Weights of a small GPT-style language model, trained from scratch on English Wikipedia.
Size: 8 layers, width 224, 4 heads of 64 (1 for keys and values), MLP 512 SwiGLU, vocabulary 8192, 7.57M parameters.
Training: 121M tokens, 7386 steps.
Each number is 500 + 25 x the weight over its row's rms, rounded and kept within 0 to 999. Layers, rows and columns count from 0. Numbers have three digits each. The size before them is the row's rms in percent of the matrix's.

# layer 4 MLP up, 512x224, rms 0.0982, rows 222-263, columns 112-223
095:517495502493535501513506515520496528525481519475511528487484534502455528462547501512492480494508505521463529505441486535525490522495499501561527492498534481534483533511494508519497451472454516512486516478506508498486484522514501453490482478511511470498506496536478504482521502500487507520543469506505486470525507517478501501497454501520
109:466508487488489489503495488504497530520490524500526504501503491505490499492559501507484499473488531526485516484490503457467551519518515487511487537522536461513480539508489505516495506497528514464482504510489536490508508487451497474472527516559500498479492521510502521504504487510548515536480483526485478443465478526513489513542551521500
093:523520477510464475542497482536486503509481483469530488507501486524552462547496489504555534531520526505484501517499510501464453492517506541538482502470509514506479506488491543537564487518548493543502492467475491522532491505508500499508521463500487518506485464471443474492516524507472526483507496524487507471481501526482510483506496493481
097:472523525488472531518505507489534514479523493495508469554509490502502512516460515498530537521509486481456471475495477483492490527475489498536542525502530447483492543555505494501485504501520527513486518501435503511488448510513481524498509494510534519496513505449514513532506545513542471510513502491479503493468534530501461505540520503474
100:469501511452524515478473498498457499528445510469472500479498505506488519497465510487501480491478498565497506477454539518466499499481469524501473518544499520479503471519522513515476512530532491513542500473487441507498496522499492529498476514461498508485480506489504491508528546493544470466497524505520494507515466502481552442495533454487
100:495495496494499531502528509514498522487499475470472508501496489505495529506473481479489498471508549532494509517536519489474483522561548505514536481459517514541510508504503483545517474539476522487466499462495533489488474485547493461473496483482498507526487499501503511486496506492497584504549510500479543506525490503481487526514484498510
106:505541508499470502536464498494496469512495524492503552493469529490493477432503506526531520479503504509488506506519496517520480482496491503486517469474506502454494495497502512505470499495507533520516496529515518493509470520530497456560482551485516519469523483533493491495486502513502470474509498519502501516516493520485504471517442514531
106:453533491503506512497497523520510487483483527517520456461433509496478518462508530473473504501553520570514466461531526491521490440508481495490524509518504527542518518462490516457514465516539519514520495513498542488500524519480538481529473513483499490513499491529523507509525512486468499503503448565520491487510452484507473523537462485487
099:486460501487505458479489494486517467495537440529540496478474483547502478493524503494513487482470530482530486468480490545498472502510495465473512519466518502499492496503484515508494505510472535478519514482486482509517519541522473491535544481502498513498527506518505475499534470473553501460463464527479473520460515536476446466490501532500
098:517509491460522539524456493495540498500497522507524519505479503457502485508498484511480471487501523484509517489455524518490502499496526508447497487482449541540509514529509475469473500503451519490472469466515510513501493536511490509463513480491462510526526526490489496503461488493502484518468477503449502470539491485515465457552468498456
098:525542537492492491526499501445507514507513453491437493502544521500474494533529486468488522483494458515497492503478518511472495449537473495419476532487515508493544508508533500503514488517493485461487517553469517464528500521470535492521456473461484485527504490516523504520504487504466472519485530460500468530508498475524483480501514530475
095:484520495529449542508507524564508475528460513488505480503533479495499505545508496497509451522487526495516463479504486462553503460481512495497453480484509514512504585499504514502487495459537550500504505488488463531457503518539483493541505477516516471540494502505504492573473507514508511474498467532528548530516485523492495448586483546487
102:502503516473486500479526496498505483533495490538551520481535523522512518494530508516475510495466507459498552517499512430508497507477524500523479525528503495497494486487506460488512532500510517496501528499483485496520485568485535519482476484531485508496476551539481508460493520498471456531471529498513509504544455456492569507529509509471
098:529480541524464489500516506495500521491535533474497554469508519441488514493484508455558530549548532504463503491475496503508487518540496515508486495498455434508462447515520530537527475479507508483504478513505498505487489466492491495513516505520466482499513512478539510515504502483504502469532513471499527508516495552519516490505501513517
093:497470529472496504470494492502494502518516522468474453538543547540490528526498454487521467516507500529506524483446536515505560503494469495480517515555507479464503494514486460549542461469542509492521465511488499511500527517505534477554509505575514519503521481497513481513527452496497513497426506496512499490505508499515497489500469493480
101:535482472521451512505507512499480536489529491452470511503509521523506499497474489494473501505510556576519489487535475519494482522511478501502502541500513521514535461475527520506523497454459503498528532570516540534519473504480525531486483491500459495517476525493556494514451546496520502486515525518509516467530517511472476494440476494529
106:507464503429522477501520473475477465486507506484483505530442530502510505459469506462530486508482513483501481489473497513508519526472515510529542459528483472478489480526523486495471500486513519485465482511509491568467511507490542510454502535501458499466509509524507521506552493484522511485515501505443524470492500524493498453463546460499
101:493515509491509537454518501461511476527496466480447482529490480500478521482505492471469506515493557532505507525512511455545509536496490474491503528540538484530537466525488510498505496438513509506494497503471497519525485542485494548497513526478498479480474492474533503514482528504520492520491510499496459512473504495521504478469518525539
106:466495511506504493506495517496531523493534461467468541495484503441521484540524492508548518504454494503516506536542502518497426533467514521489487538525519528531513513505477501509486574481520503490499460519555532482532496496480488511474528520512482536460494553485513497527472504510494488507480495503504481494533448544481507454474456487498
106:489493470468482487545479528495516541543538520539535463530538485469498509481475456467490517509474491467514484471511517565520468486489517519447499547495482501481533514542462465533530483401521523505493508507507486504506475521522511503507515498530507524545528510502489494503475538533515471505481505483471504470487491514505482513511516495485
091:508496494490542528495514517538492496463569525526506497512478476515486512521479509561505499526523492487547500479560528534481537495468481470515496479533468490469467517515533480472511471492452494514481497496496495475469490492492485535488480439508500513490503476526524522498467452519484477507504528516522487491509528527479472494490474455554
102:507479505505539468541502501499491461488471530485482487483488500518513497503521502504525494477561500490482497511472515506506437462437472514540469503493495549476507496532492538541498516463517505476532494472493504490457514489497492487497486470493494536477567547424488495502507531530481513484506479511481507477517507440521475489455503489495
092:471492518501515473519503511498479485470479494482519537490510537515511438475474477506431541544496505536497505509520550483508514492440522477512517472487516508485507513500479573474482515498473516521532489520512478481474491519482515521494507475477551470524504503516476503513495517503481485517483464484474492478530527530511530488494519528519
094:474495483473466501476497522509458485535556545533524518455480507482510498512514528521528531515489492490469489525497481514505487536490548493532407545493492528461540492440517518525512499513496538516518494504495489487524492527550522509474516464519483487525499501482556491473512457479482536510539459509562477481493512474514527531486525506516
098:500505501504473473494477484540495499447542470549484442526482499513526470441523532464529502478475506542470478487486486515502511478505497492472529480496519472488508493505510492483549468486501515482516478506528477475457462456534499550532467506492499497492487531457569540546522501498480447474491491510489481512521528524477522522519460509487
106:487521479465470487506524487540481516520541518513525487531503503426458519516483520479518492490465542521503568487493471493515495484495489501502432468481507518545479494492455510482519528523497549518505500526481517493510481462497435474526489515501506528532479528510496500491504507493529501516510409540474466473490518480503509502494487517455
108:501482524470519546456492507500471504509511497512469537510467524485494517528463464497465491541544485467501488485519521504525536539470537518531495510462472479512506523473503505523470496507501497484485476467538475499497506477508482535459461499498510495482536472530529493479508484445556536504496561508502511514496489484437501482471505524517
103:512521475460500464482482504491495495439490458514471472491466483481520489492487483454527492496499489526551493464477481524517517519516528540494477501487480513519506473541489523472556497474488458498500467506497511520475501510516478490478501481505502523513506509471526510556515493520480445486470528482506535487541466512560469533521502528454
097:510482526487520522519509470488490483511490519517457527518480543471496523460511525503487525501475465529527509493473485514463458543528492475496507515552470488481491510530555479486511491460494482515456480504521494471468508525477520518470498481515488505513500500541468511516495496524506508519482518491564525447542483494516508482458463494473
105:506510524493523500513478529526472519543511522503460526484477507522471518462518505531490509475511499503527502520530481506529493513527476494498509517450483509530488473500506528499512443476490498492521481522505478501491528477521486487488458462494558454478505490534533524465498496476487483501488486500470526479492521510522516541492424500507
097:514480541491526503508487477514464495470450545542482491520462552528476476468567480490522481536488517477486483506505538528517502482497502457498515441482537511550493504488490465461517527486513552481545461483530515514500488472505506483522422523470538498470485482486472509524496469524510505496496503508515497522488491499532520494487530520525
098:488489519459453504514479517494466478476470503518530527474483528468467554516540504509486489479494487463481535483509533496435487537518523482532510536475471492567466461532549521471506529471502525508461519505576508542506479471482507500468486504491510552510504526475491490512518476474510517537535540495477523509481525507476480505471504515494
112:470503509479538478534472523525513539532516491473497528490534527482521549487458494482493520484491514513500466474500476497484484501474531479493478514487581506494451498498477500501507469540500487508451514497518519446470502510487534483496541489497524473482508481512486494557477494504470493499490491518468521452513514490557503442541479510485
102:517523549466505505506490562478497516528480513527508522528469535477496489545495512492508513481466522445494525492496472478502511505515477469480516503539480517487485465510496524486495496521506525502503513521495523541505432489489472522503487476519516537464519471519543514502532511519493484451501541514526462509479488500475520478513552466518
096:528487465516502446462475539503478470499517529550500480496465550507484541503509477477538482514516475522513505490486521540501477494561464482505499536523499494490516461525455514488512459535490526505485508468527468499494483450487471507534499488514489478460527497534547511496470492500472524507480472477512456493485505511512538496455506468511
099:534500491495484478495519505537522469490498493453509529524498447484537516517545489483513520522504450499504495502508477537547524512478527502481480508476445530486468521512502518500479528468525518519479500471486492501497467475502474497508482578551524519480481441501536498498538466481583561501488525506480524508506488517496503516507523476494
101:463472458476505522500493514528495558513509501467504470507532489484519521541495508536520522540451501525466500517458470512504498518487494519517559478495432497541478488520476485491468505506489519512485485490455485474517486486516548492445513522494516482490513474537456491496486490484484524471453505499493490527466467468538518505496514462468
102:452535499496552528482490481470494487524519510513513488468525485523469481477500529475470509489506471514521507512522490479472529501486511529522478503521552494462534469493497497505498571514458490461514531508494518496476514488463497497480508493465499522502425483506524490509472436495506506530463542477525449459503511510500471473466470522497
094:506474490503509525478494546473477501466499493514525472505495477494520508453460538448476510558497502501527517468523493523503508526502505520493544551498441497517537480501500536515494448489531515532516490537496491455481467531489489539541502500513511479501506494503462495513506468512519443496532472554495508514564521506540532505520479510480
096:502494538494489499516481465514485465485493440500471474499518481499487496497487473512499524529541521490546479508532512505553543511539523469465458496477482493482456506546517512520505494513508519478518519564475485519480493504507438469524470467533492539508481539509522461533491536463518462499532479472514510494499540492518438500487519543486
101:567544488510532503503501470478515479535482500488500512520489492481510534485501467467476497516463485503481498482508481517510484472524478553473502523524475497473519481489486533478483502500453489503496537556484470517531469503479500521550521491496509461479505496453508493497501500527533524521470527492562493517486505439496470488526530486485
102:495453499519470464464511496492464505472503507499483537508449507488507489459430511498490513500500517503493511431529489527512483520504526515484488525499545493522489512540515522511459474556527511509489459520466518520486504500490511489480479487498532501486457481524498483507538520471523533451513494549550496484483460483484510485490485481455
# layer 4 MLP down (transposed), 512x224, rms 0.0926, rows 222-263, columns 112-223
098:570501536523499502522487492510510492508521486480488508453493472537518541508496466517509511459510534493466489542471509520502475523485499500453515500432528441511536453491479504486511494487493533517503497462509537466489457474474527508483493480486488492494509506482538606487500472523536491445517486465522521443520531477504504543536520528463
107:512490512489473514465515488469514513510471488462478501540523503504491521526474350516490463527516514487488484491482498546507531473517495496511526502480469483510502472521513498543505514515467474490506482506507507529501500513496483488519479492468493493511466497461494382546541529486483528519500503493514496529502478488504509526495476521504
094:476490489499530504498495523488500537467541530518527477507541474478496497408528481516475531468461466488476471469508584568511496496452493446519494469508512484502522509517472499485513487511504512460500508522515492429501508462500481504517486529506469479500504501533534505522513459479519471518495486476467488520532477475462492514494508482505
099:494520491476527536498477485481530497554487509511459469522501507520525499482512569500520544536467467506518501460512516515478495542505510516492478507464486529498518551523511539493514486544526469520524524468459489473491523519468498528467523488493535449546487449483503535472480472507516497496487522569504511441481535514482514498510502502466
099:514503513436504463536449538539489535515508559505478479506483490510524477534508574527507499497479428522493515496478512492499504529523462524492497531497457491505504480502527510503469501502559536473490493504520465531534507505514459496513521464483491523471500554534465416488514504499524514500497507510469510512480478524535495471522489507499
101:550511469524511480475483510505535497505494493510494472528499518448540462503511556525492487559508504549541456515484514467492477501534495490503514502501494523502489502477446508482532522521462549503546503491517485546475498497517487481466516500489464493481488500484515500498540553493517493534512542516518501467466529503499508508525495509461
105:495548479531487532477474512480484518471527494479539464526521526474482514522510482537521517511498485492504494529481463529510533469485546498500508476512513478524473451458466525523538502479490488534515537502502481464511464543501496462543522519456531521480523505445557479482489556527534519487457524478533552489512513480468495479506492533520
106:471493499483474527454461501502503437458524498483464495523479535535542513446511397476493493495525521504500485493511474528489524516529494505457495526513509539531486486480494529501517505494553493517465508522508526482499496496535534509501523510502513501488484529486530561502465507486464476523497466556470531522478449507536498475489486501502
100:503475468504464480516506472491523498481460498516485494490498501494474546515490484480534451504479498509509558492494521466533537477510506481471467530526471529526481480484534457529495499492546505523520508464497502533504444488478501469489475498466509500530525468523513510484503489496526507461494465510542492489509462491535500492509523520496
097:512492477495490503481487505498532484511492463513518524519512458475494494485526597500487507473506496480493528474484510494482508526492454521436490518498501589505495529468491477460506488526497500493517463471511514478542506493496432474476502513530509525538496454514467492561511485536506525498525505484532460523498490483505500484515509484491
099:530516513470465485512502508448509483532526485532466516487456543511476478510507574501477480475444502528514501498485522492483486511473527492499523521479497502514540492487491539501472491484521463511460485518510488478503490508494528515467468476525472544505505511495470408529465501481514500538527537485543489477532519509487519545529511537525
097:532489544533503487484523485485496537515516492482527541501458530506470506476503512520487532497503493506477513522517452488497512481497496532502547450469520441482514500506489512491487491476488489477477512516476493496498502510466458509521466470482517543472501483522488574517491457456530523465502503495465486497501484529541442484466512501532
100:474486478516520481491475486483502516518513550522539522475465494539517503498503590509511514482466526448502526478495497530506518516503500482496496500518502523530508538492477465478492509490508495484529488482545518531482472511503526445531532511477511508518509490531503437530454516498437531533483545525505472457521498473485477500481529452529
100:456537486479484517508500491494486415503477533506530458471496504484477507511530477500475525523512486477525520482511500484476515516479502547513493485500502519512474492510491479522493516493540488516508499503514543498445484487493454494475494481500514469479540512515480471540496502476548520506511476523486468541527493496475533462483466524480
095:561469465498525500471516495503502507490495507482535503509463475510497514464495538487442515495501475499488498518444479455510472475537503501514509530524528493494489531504517471471515506501497486509507515493514528553471496470477464470482471521498533465534491498468513489487524452434465526537506502540487525513445584488446513527499452520512
102:532509532512575533522455481474481535518515481492544498529530583503499519534514558486474491480470533507493434470492509533507511538498482458511488493538479471489477479487480499513496452497470516511488517526473484475540504489497480514505506431495504518480491532530510471522469540502493499525523515480504479482512511447505496477501490501529
103:486489495518511496529540492460533469480487493513487498504488521490467485466475459542462506493486492498519465499487549484494482497511507504540497492514490458454450501522523498479474479500486475514517478510520522521486510527454454498496503552510490493534517495548461516495527491503530532489499502521490499472476527479507475459464545534522
101:512484504523470497470491544499496517516502576492500485492568514493518499498506477474468467491494481537482487515544498545478578477548530506486520506447513528511533484523510519526563515476482530499485544468549486506502507526456491511462512500480549507506501496492534468486497519516454507521481478475505455475543531487504487493496493481415
107:489523528486502509490536523425481528482497477547478487521515513488514507541509514521503505515480500500530491477531535520480496535495467506518518500484502504512503505537483496508513507500432496510528488488502484505495495518492490489528508472471537552518497488506532525538482497494490490450511525525502485465511562503488505483475490499490
106:500494518518531498519516480489481488480497479458507459466501479507513517488503497512541510502492449517470517479496488484514483523507502495518477522499470492513481502481510518464516500529456475475480476506488511510458483471485499513478487526496530447511484529496520534517501448432516523466520477526492505505486535475513529534501498508513
093:469520519484511494457508513529473515537507520497524540497550493506515505569484534453500479477504486493514474509484542413465488529500461492529465484534497504508442496495515449505544497490468506491525543486443479501442500486494513498475499473498477475523494509463459547496483467470485519518494480482500478492482510537536472443519521522483
103:539446468530538496530499506496507513464497532533505452484520503494488479503463550518489473514472477501493518493511503511523545468485476471518467528491514519456528496500528534483518474502506515482527520487530503523472543509510497534503469490504505525519512531530496479524500485530486504550517451516515472494453503490517499485471523482522
095:467461530502498495514499516535504478510537525478479482482537493489486521492459513495523517528485521518531504492510526444462494529512471535518499472484461472496500530490502497526539526498498512510478540515544509482514463484514530497464481495501483497520511484499518632522472526471472470468494494498507491477499550488493500501477515521517
097:515521497488469507519454469478470495547511522453523521468513480479469482500543496538518464523504473511447528547529503512507536433505512524492519469547493512561510494441480499492506476487515511495514534475490518488537520520499485548495479516504542494535504451513483443491481488505475507487523496545497532507471476466510531485466452506457
103:497496489500464449499415462515516483508482474524466523522478475493491501448511465494533517488517507478481523478491537479503510510526501510507513465501492539497501527490514499440554504518489493462527518491532521482500511479494512498532508520526510516518494495492505490558545511485499483475500467541496531494493549493486521544505518492519
095:516525537514511481504545512492518503458464480522486512478535506536565497483481373495495465517510508451542443522496506521505524475507501508503518496500534467511519506506485523513515482486516487489501527485496531478484531496530523510464506510470526455467491491502475590525535518520452495489473500474489513510496473493509509517475540489524
104:501497483519531556480568482494476499486489507522492521518545515483544516492492428477507509491512500557468563507475504443548473511494521488452524474502510483497482513527521461475494468476522483488484500494514462496514459487463475482504503498484501483519467540505504539516430487477534505505501449486528492513515480509485487479479503532453
104:479494488499493495506498500507545542476518513524479475506479468502561490457510587495496524470446497524546477514507513509504499484469475509487509485504481535488503532482535466529542532486457461529459522537499476467466503525486481522501484467538479499513524522464462475512505489514515498479536484537502495490550544492523469483535477508458
097:559525518514485476484483500570448471486464519499529523543529510473535508528528450474518514523565483517504543497486480477522540493499512516511515511462524507476520485501519491478474498515518506505489531480488483523502500472512511483520498494467504511512511496481501613491473493498484470518500484502498525534514538472519534433480458504445
095:485490499510468489494489524487514505485534489520531481503526510462540508468462495449490467500500503469537502457494492527458518493489503495504497509528504501485466498480530486492511552486519496534492560536487536504544454494466542541518534532496429570527500517490492447536460478519511481488516526503475461466498510544470496418539542464505
095:462510482490514506519470510497450524452518519514486458476490513478522519481498440535549508518462529497523508482534496437482511473523518508499466431497510437484496469519488520521519537492501496488527548450532489509528519521540516483516509520513518488498475497490523601530519506516512480477553477504500473494507501521500493487521507488476
099:518517494527484504443515515527485518498488516496511487491488484510534526516497515527505503507510552516525489509470498478487482545494525506519491500496472503534514444509550454506501530475476470561505524489481522505480457498486500493481519522513487531550508503476521571514544514537487498461551515494492549535508513530511533539522496518525
111:470495513490518521485456492537525467501480508520503521487517471505514461523484355488500452532517443521477467472519472524491529532515478529531525529506527448494520528539518502487500503504494506481509489481565534533523487498521506478511468484479554465486525462513496499520519528490509499496470507477494484520548459467500486498510442481445
102:462484487508503518483497524489499521516489493489524530499473527474526512546521490484514509475474536521493520491509516534470518468469532527516487519536474523562493502503522487505485478500509508530513496518439478500536486470499467502542511510484492506491503482527531521504519466466460497486482486503512495487496540508499512529538473488474
089:525525495472496527481488536517486517446481490512487456512458530484472509490512539467454500454464511523473480437512513459538489516517499514498496498518474500509510575487508515527485499488476496531516523513494482487527488459518517529486527508489495415493488510526508424487455506497497539517491457513517520483516514549485522522484505501504
099:500488476487494485496526511503522489475450522500510537492493506513521475489543481483468483485472493500479521477502471584518508484504522505481475493512529506496521514501509499459504522517493494498464500489475497477498504471492483502494493559551497495532545478497521407508517569518512493513517509502495451434512471445508488533468517434495
102:455469493483506561497535541534471486528497509466474523468444454468518507508472484496522503488487498518522476515534495527445514496508448497496526448487490464526524487493520474521477500500495521503497529500469449492504477470484512476501477502520506486499491485534531472509533450436492503485431501523499478507441525507497447535477446465459
100:496539483502501460501518482485525502520445524501502559493472495480482525491503467509507514474488509455495507466535503530527459451470516516526510447515513520520519467463532496484502502450537519514443527531518534467496440534471545487479545512494473478506473471531514376492535480505490494501503522507486508499533470493474496496499526497484
095:475488548489465489518505511510542473485519470493481454477472503513497481455500546484468494488502485498521505491491502473498517540465483509480519462511505492477518501514481481510522510473486506479498525517525472487540528496475537483549476481540486514441532474480457417520512444515499466468510494504524516523494520511529480519520446514534
098:516504456477542460488497516473511524522492532531516505503475529527480496552487549554523472478473491474462483484471506514466466491501477480502494481537519488522486529513522479512502507551501450520473479449532524459485469491486494513481523526528488469507506493504521533471549540465529501480480473499495493510500481516520472527499510500549
101:508513479519501495530547516491482469541468490500488480516460492502486470479518473489501503477567455498506517507512513571493528508506502453504548511485520475490485523536476464486512520558537488486494497470511514473507522489555519500503465489538488466484480499513484559488531507528491487501456498482521520525494522500508504466493541467512
102:486510504558504486507532490555469513577516485490496512511534483512509484513506483497510492489491498504479524526520473494507516451476524458493540491484493532496502487524463518496499501482511503498467517513527501488501489487537473484509496532476479493534478525453490557519547523513504476506463503458524470510512531435482501478497517497500
# layer 4 MLP gate, 512x224, rms 0.103, rows 223-263, columns 112-223
104:484504501431553484501495524536500480487526529532562521478495517460513511464514529478505487470471471545503500524512493476526515511480474485478472504484541493475514544512482498487499514492499511508522521510504529472492537475503506505489445498516477490480533473540496543486496463513561451484530496479486472492487538484454496479494488499496
091:493527515481480539506530475520503472494484521555496563505469465461527498516523533476532504467501536480472531563463503512530525548560500459526517499516506492500460527513492496511476474513509545443485515446501518511475517514509474498481487482507496464497516468505444486480505496476521506495520496490507480511506483517491493473523519522495
101:505476484474490499504486474556528488525513516491543524516498536509499516499494486514463425542513534496520476511495522531544510470520487498501515463526517512521515553518461548464502486473496525507466487519509531486454529504529520462493546510509478530498475458487478482521520497490469462517532521502485500503511493506504499491486495495515
096:498494534486477505461496495506535502509457490505483511447526504470492512542518476502532497521475517550538501506510514498475469501529461458486507494500466521503449512502507467504491513549518473538537471483447537469520474508514508490477512518498506510502501571469507507531468528490481487478459489505502514470447538468459539475449471464479
104:500529501513536458510490511475506546497504481472506491505493534498535497520470514492507473486458491553489478485509513489496459501525473451544527537517518554490517527485523506512506555532481487508531469463491495510484530480517501528453489488511502468505523502501521534493497480516534522462545475446509500473487520484510516524481537480556
107:503492523534509503515504535504501525511497484521524486515508456504536528465487494505535533450506515488530515551499472501529484472490478480533489495490494474497493465548549513496471519509474509512478495549458518503471518518513510482433504503472468496465517500501424515542461524496534506553443524454517492514501490496491458438507526507490
101:497495532542508455483470481445509499521475477486462496516492529523505479494457489499504505474490495510492506487516494506511512528534483493558519509417493501486492484472519536496501516488502496534524525454513533549481533556532503466427524527482495523474495487471517507480518526473519502462464532521461502515486496451512459516519499534495
103:502472500530526496471473534527448516447515507535458507497553545450530539505464488529535490507514499530507489517504517488577509526525520496451486509458489517537475493497506480516527489546470476492486458485449499461517488488537450531501493505485475494517523522504499515537469507479533467477476486496562479526519507483487462506523505520491
116:512513500489490523554552503505475543470476470497515497498495500482532498486456485507500460505520530497527499537488499481478511475484494537507521465487498544517480522537524466486470501540466477510466460454488494482528475471501464490471508537483497443532528507513481530507433494518524486491512488490515489466507511506534482462526490524492
097:491486517465489487530531468499506519520551473505500529510542484507540540463466437500505495501517541469532523522521486506474541545551494486483506507490485503489502533510504518473505479484497549479505527505495503473506521495493510511451483489456499488495471496482491506512448532502495478464478480455481490492500515465523500503489511517519
093:514479511522489510467458508478497463560522517491489513523495483503527524470483496493514522482506492505530533469481549497452515522520500527528482525507524500509480525472503512536503517499489493484545543454499521449516531526504477491482482468536458507475487497473514492493494534498516511494520486516487458530490497478487474469468481538508
106:487477520456516534465561536466459476512464454541515503517514533510497498479508481535531514483507507454547501530501444482498484516499495502541472476535528515480507516553527495500524494513490505520484523502506478521528507531510495532482497465491479480471485574500448540504495509498458495526509513485502487481559465466526510472509504484478
095:465537511504524523540507472532510447524497512523479471483503528490492498479508516509521505524467508524456523509494494485486482526505496498500527526528490519518486506523520500546512544489486488481504497537473519527466498502499469491500544505505503499530506492536526524457460494466523464436432459471517514505533493486492499493516519471490
094:444501474499515499484502494535512517488497561469486484486518520458516518531481460495511474492534518492556505535445513457566540542501521516487480489476502506481477509517528487482497533456524503543520475458475501513528512485467506482504494517502502508498509493445521505521482496513511496535480512487502477463516501504527522460480493495518
098:515491524489559540499517530501475521514476481462527517481518487520537464517511498476459515475511504503534525503533505482540525519510521427496491465496505481518518543535520531518521533538517474508498529520468452501515477481527497533503539513485472480486516543518476511502490478535506464503499523499505513533489520536490494446459464525429
109:479509525519491471526529524517541526480510483519515462474541515489509507476500477569485507528488476523514494516563511478484441479509496477469520524477497478504456497477477446488490528516499481526519532460509511463488488477523522495531503515485514522543533517508492494508493486524477470506481533502496505483476475515483520513493447501486
101:493489493517508496519480497489474497492509482499460495510524476542486529528533505466514477507487477573517458547509467500487507519490516484517512502452445477507509545498527520540457516505510534507498537518484503503469518537508493518488483469505508500475473533550481539507501488478471506487492487522479448524468524484466468512477514479500
107:506488488535505536504534524481498502491472500530517476448534548480502517473488430488506511519527491503500539488505476498522500522499455501516487461476491519467490509499514504514471479559490467525466535470481485486508489489550530478485511493429450440508491491512491501468475510477535475485476512469509496482473498475521535483508529487534
115:474473487493485509493504546483486517493525532527492493514481523457509502525488491510492467493502514519559496481519496481529504510500537522485499497515495510477520500496523497513441503511541550554505464521445469471537517538542486484504528512472517566504532481520502523497488516526507492498518543496524483467491480513490516474475527466513
090:524489551538471487500493501484540516494473480462504533473488526531513531506488490498534487503493460488493521487496489475520521511495515451520501514491531521470483520514524516541491496503479501469539532484435496526501526500515467468517531510459520452493554548535525476509508492497489455492504545536502472487470459456522485480530508503478
100:486528485467467565470471523528494545489479508519526515458514507451498512551535501498466525432512485515504538499493498511516516544504520524472498472480442517472495466483517548505503526529475525490436549455464529532521497481483488547480481502500493505526491503503457496472472501475489507461524506533496543520518462531503464461523493485480
102:513525491496515486509502556502495537479472523506511451505511520501527502457495474487543488482493504492516515530470471522484536513525511478495489540560489490510463504537471459540517495564482493497491481519515465492493490546560456476524496551500484501529457503500496500531484514513486469490479475524532494522478481491471493533477500499482
102:464518500457491530493514518504465507473488504540466499489473545476538461482508490463518544498498477513497448504508499492488446561519558523536514525477505475480506512531532522525495498516461487554474453471486496499481538503545470504484499502516457476515520551527514494467524504503521514494496486496512495505523516466508542507500516537499
109:486509524480509498502501528504488519459539538536503506547541522491533492478490490480514469500486519524496479551523479465517501520491499489489510506485509462487503521550504519523518510515496490575505504533530505460465504471563494495478482539476511480472518543496528543500494507496483499446484530465483454464479515483434528493448474503514
102:523523534504518478495523519487504500440472496494507524495523495535532492487500445498492477485506497493518475544489527515489536518519556487493531512507493470484499505488505542526505473511498458503482468513521503483449520524488544523446514535488488464428524490495482519484493492514476502498503513465505532492464485517487518490495526495554
102:474540502506530533503512518467476498484492504492531467534559477473547499484505474469502528515455513484524499514503485471481470523513523480458499468513526514487485528512525523503474516481476499502448485525471512453474500482465505482519560510503450473499472512498510557483498571498487464497504459509490498505487482531495523442511477521516
100:536539522477503488489494523480514528502508475503521518531492521457483500532501469508521472521497485528511521540496487470509523529520528513509455487517500495517493457517490521519466475488528538537507461495505487466506538497529476505482514539514493470479491544496509545480525504511516491484490539542468499482508481545490493504423488505501
102:508471470469483559485491521512467504506467499516473543524515481452526525491516467471499476463527558509474506529503507479488494506486531461484502470487499536522465452521490509509497473513522479496467509449481507505506507497488491509516460479486541479495599539498450506489456481460469510516491548446525505519532481492498474487493481486477
107:530508512521510503521477497536493494483483524484489527486465469521472496532519529549508489527525523508502526533519477474519488463513479506498513506459514469505506517495486524500521467497480497478530492521487458542461530524497460489463461508503521453509500504515489493467508501498487476504481446497508505508478520486539497540488476570492
097:466463479500515532497470501498475491497514502499547510535515449507483538523490498500480500503481471546495487499549499496512481531510479488525490471480469429497500478541495540525484489452482534492473512574506449474509512495533503496483499499495493513525527482455498512504470520527468468500480455463473488505485507509489529496542502514487
102:459491492493507493510468511500521510500505477485513515505513488507508494445466491508514524490464480495534491495490451499513469505479493477463463472515508509468443523501554504508489509518509477507484538508462459510459531518534467488517503466496498459474518519517481496516482482524503508508509465484484561533520500485490478453511515527514
112:448504523478526517509488471505501525491530546504474533512512469475506514492511482532481515481491497509508511514471517492468536521497499467476523513459523498516488576470537465488471482496503477566517446514513489513501485538501469468479495504513530493427507520539476561505485510487539500490479510522492499495497532504467529529474496553499
102:491523501542483533480476493497481522505522479454470493494493470517479471504480482489502458473482484507528465519486530517490549489462514487514488525525529509464471540579524516501477494550471501506493525457513545557496544509490469523465512495476472511482508469472490536488498535451505535483470518496481525510463500475477506487478502498521
093:518505470525510484477518500521494472480491523516536528469499495493493452461487494466545476469495524521466549474515459492471467519542467520513505531497486486494539493511478469489501522549575507543518501510507506514479484491496493487485465485440467509525494480484506524518533548502505535450485448513486512475502519523489529569508482472492
100:482486534525494504447541494582510475474489497501510532486549468453511482491483502441489498487514474516509527496490531503539480482512517539466493525482472468460482522555499522522465516507516496541486507493442528510529505487505529475508455485536522518507514474461480499511499512481527503457474487515493540486489498478530505550523478513478
104:526466501476555497498524495483494513487523526497499456501511509527476508492549487536496525532469481506539488535500506515522476509484478497538507545547491489508508507513490481518485512502486531509510452505531515501511523513505470546481502492479483455529534542489508519436476454531497466497489514510497477479529517516535542510504518501490
094:486495491522515547500471465463503504511479527517526500503498482477560537484517487488474487475530484521519494491501455495479524513547543526496508503499527464496497490523526522509481538516431478519458522506493515470444504502523493490491514496490499507492460520495504512510481542486498505472472518508497542447529502490547460535508476513480
105:473524526514506530464499521466450515498496498486487550505502484472526485456462470490509518541526522497524464509553479467529497499520500477500510489506477509504503467523554501519461473502517503610464483507454504452513511503513477446492485491449494488480501517491518539502484494479519497459507490520524485482517490515531524484481512518504
095:497485457506494505519487513489471518530500500506494485524487494505528460474509544504457502462460519493486499538517496494482466532513481478516523492460525491509488515512506526543470480508450457537472468510510498526526517456489483505444483504510486490495486487544505518442504542487480564521478493532512484565522506510493485482467526507492
104:474456508471489511519511545474476528509510487504458504526470509541516502479531487521472477445491466506531514473554483506522505504495543508509523469488499495529501502556489479465513576473505531492463534517514471505495527466498498505469514454504482521489524504517507523494455552503511523502495498514524464485489462490462480453497512474501
100:514534488499524471474517518499488547504495477481523493485536536477516500508521456478518491429527505514482511494494476479569451461495484514492499475522514507497468490486503481509550526463522482498537474521504455492479486472501506485492473493547486533476528491482518508467488547483504491487533532490503474546517486486529495466477536501498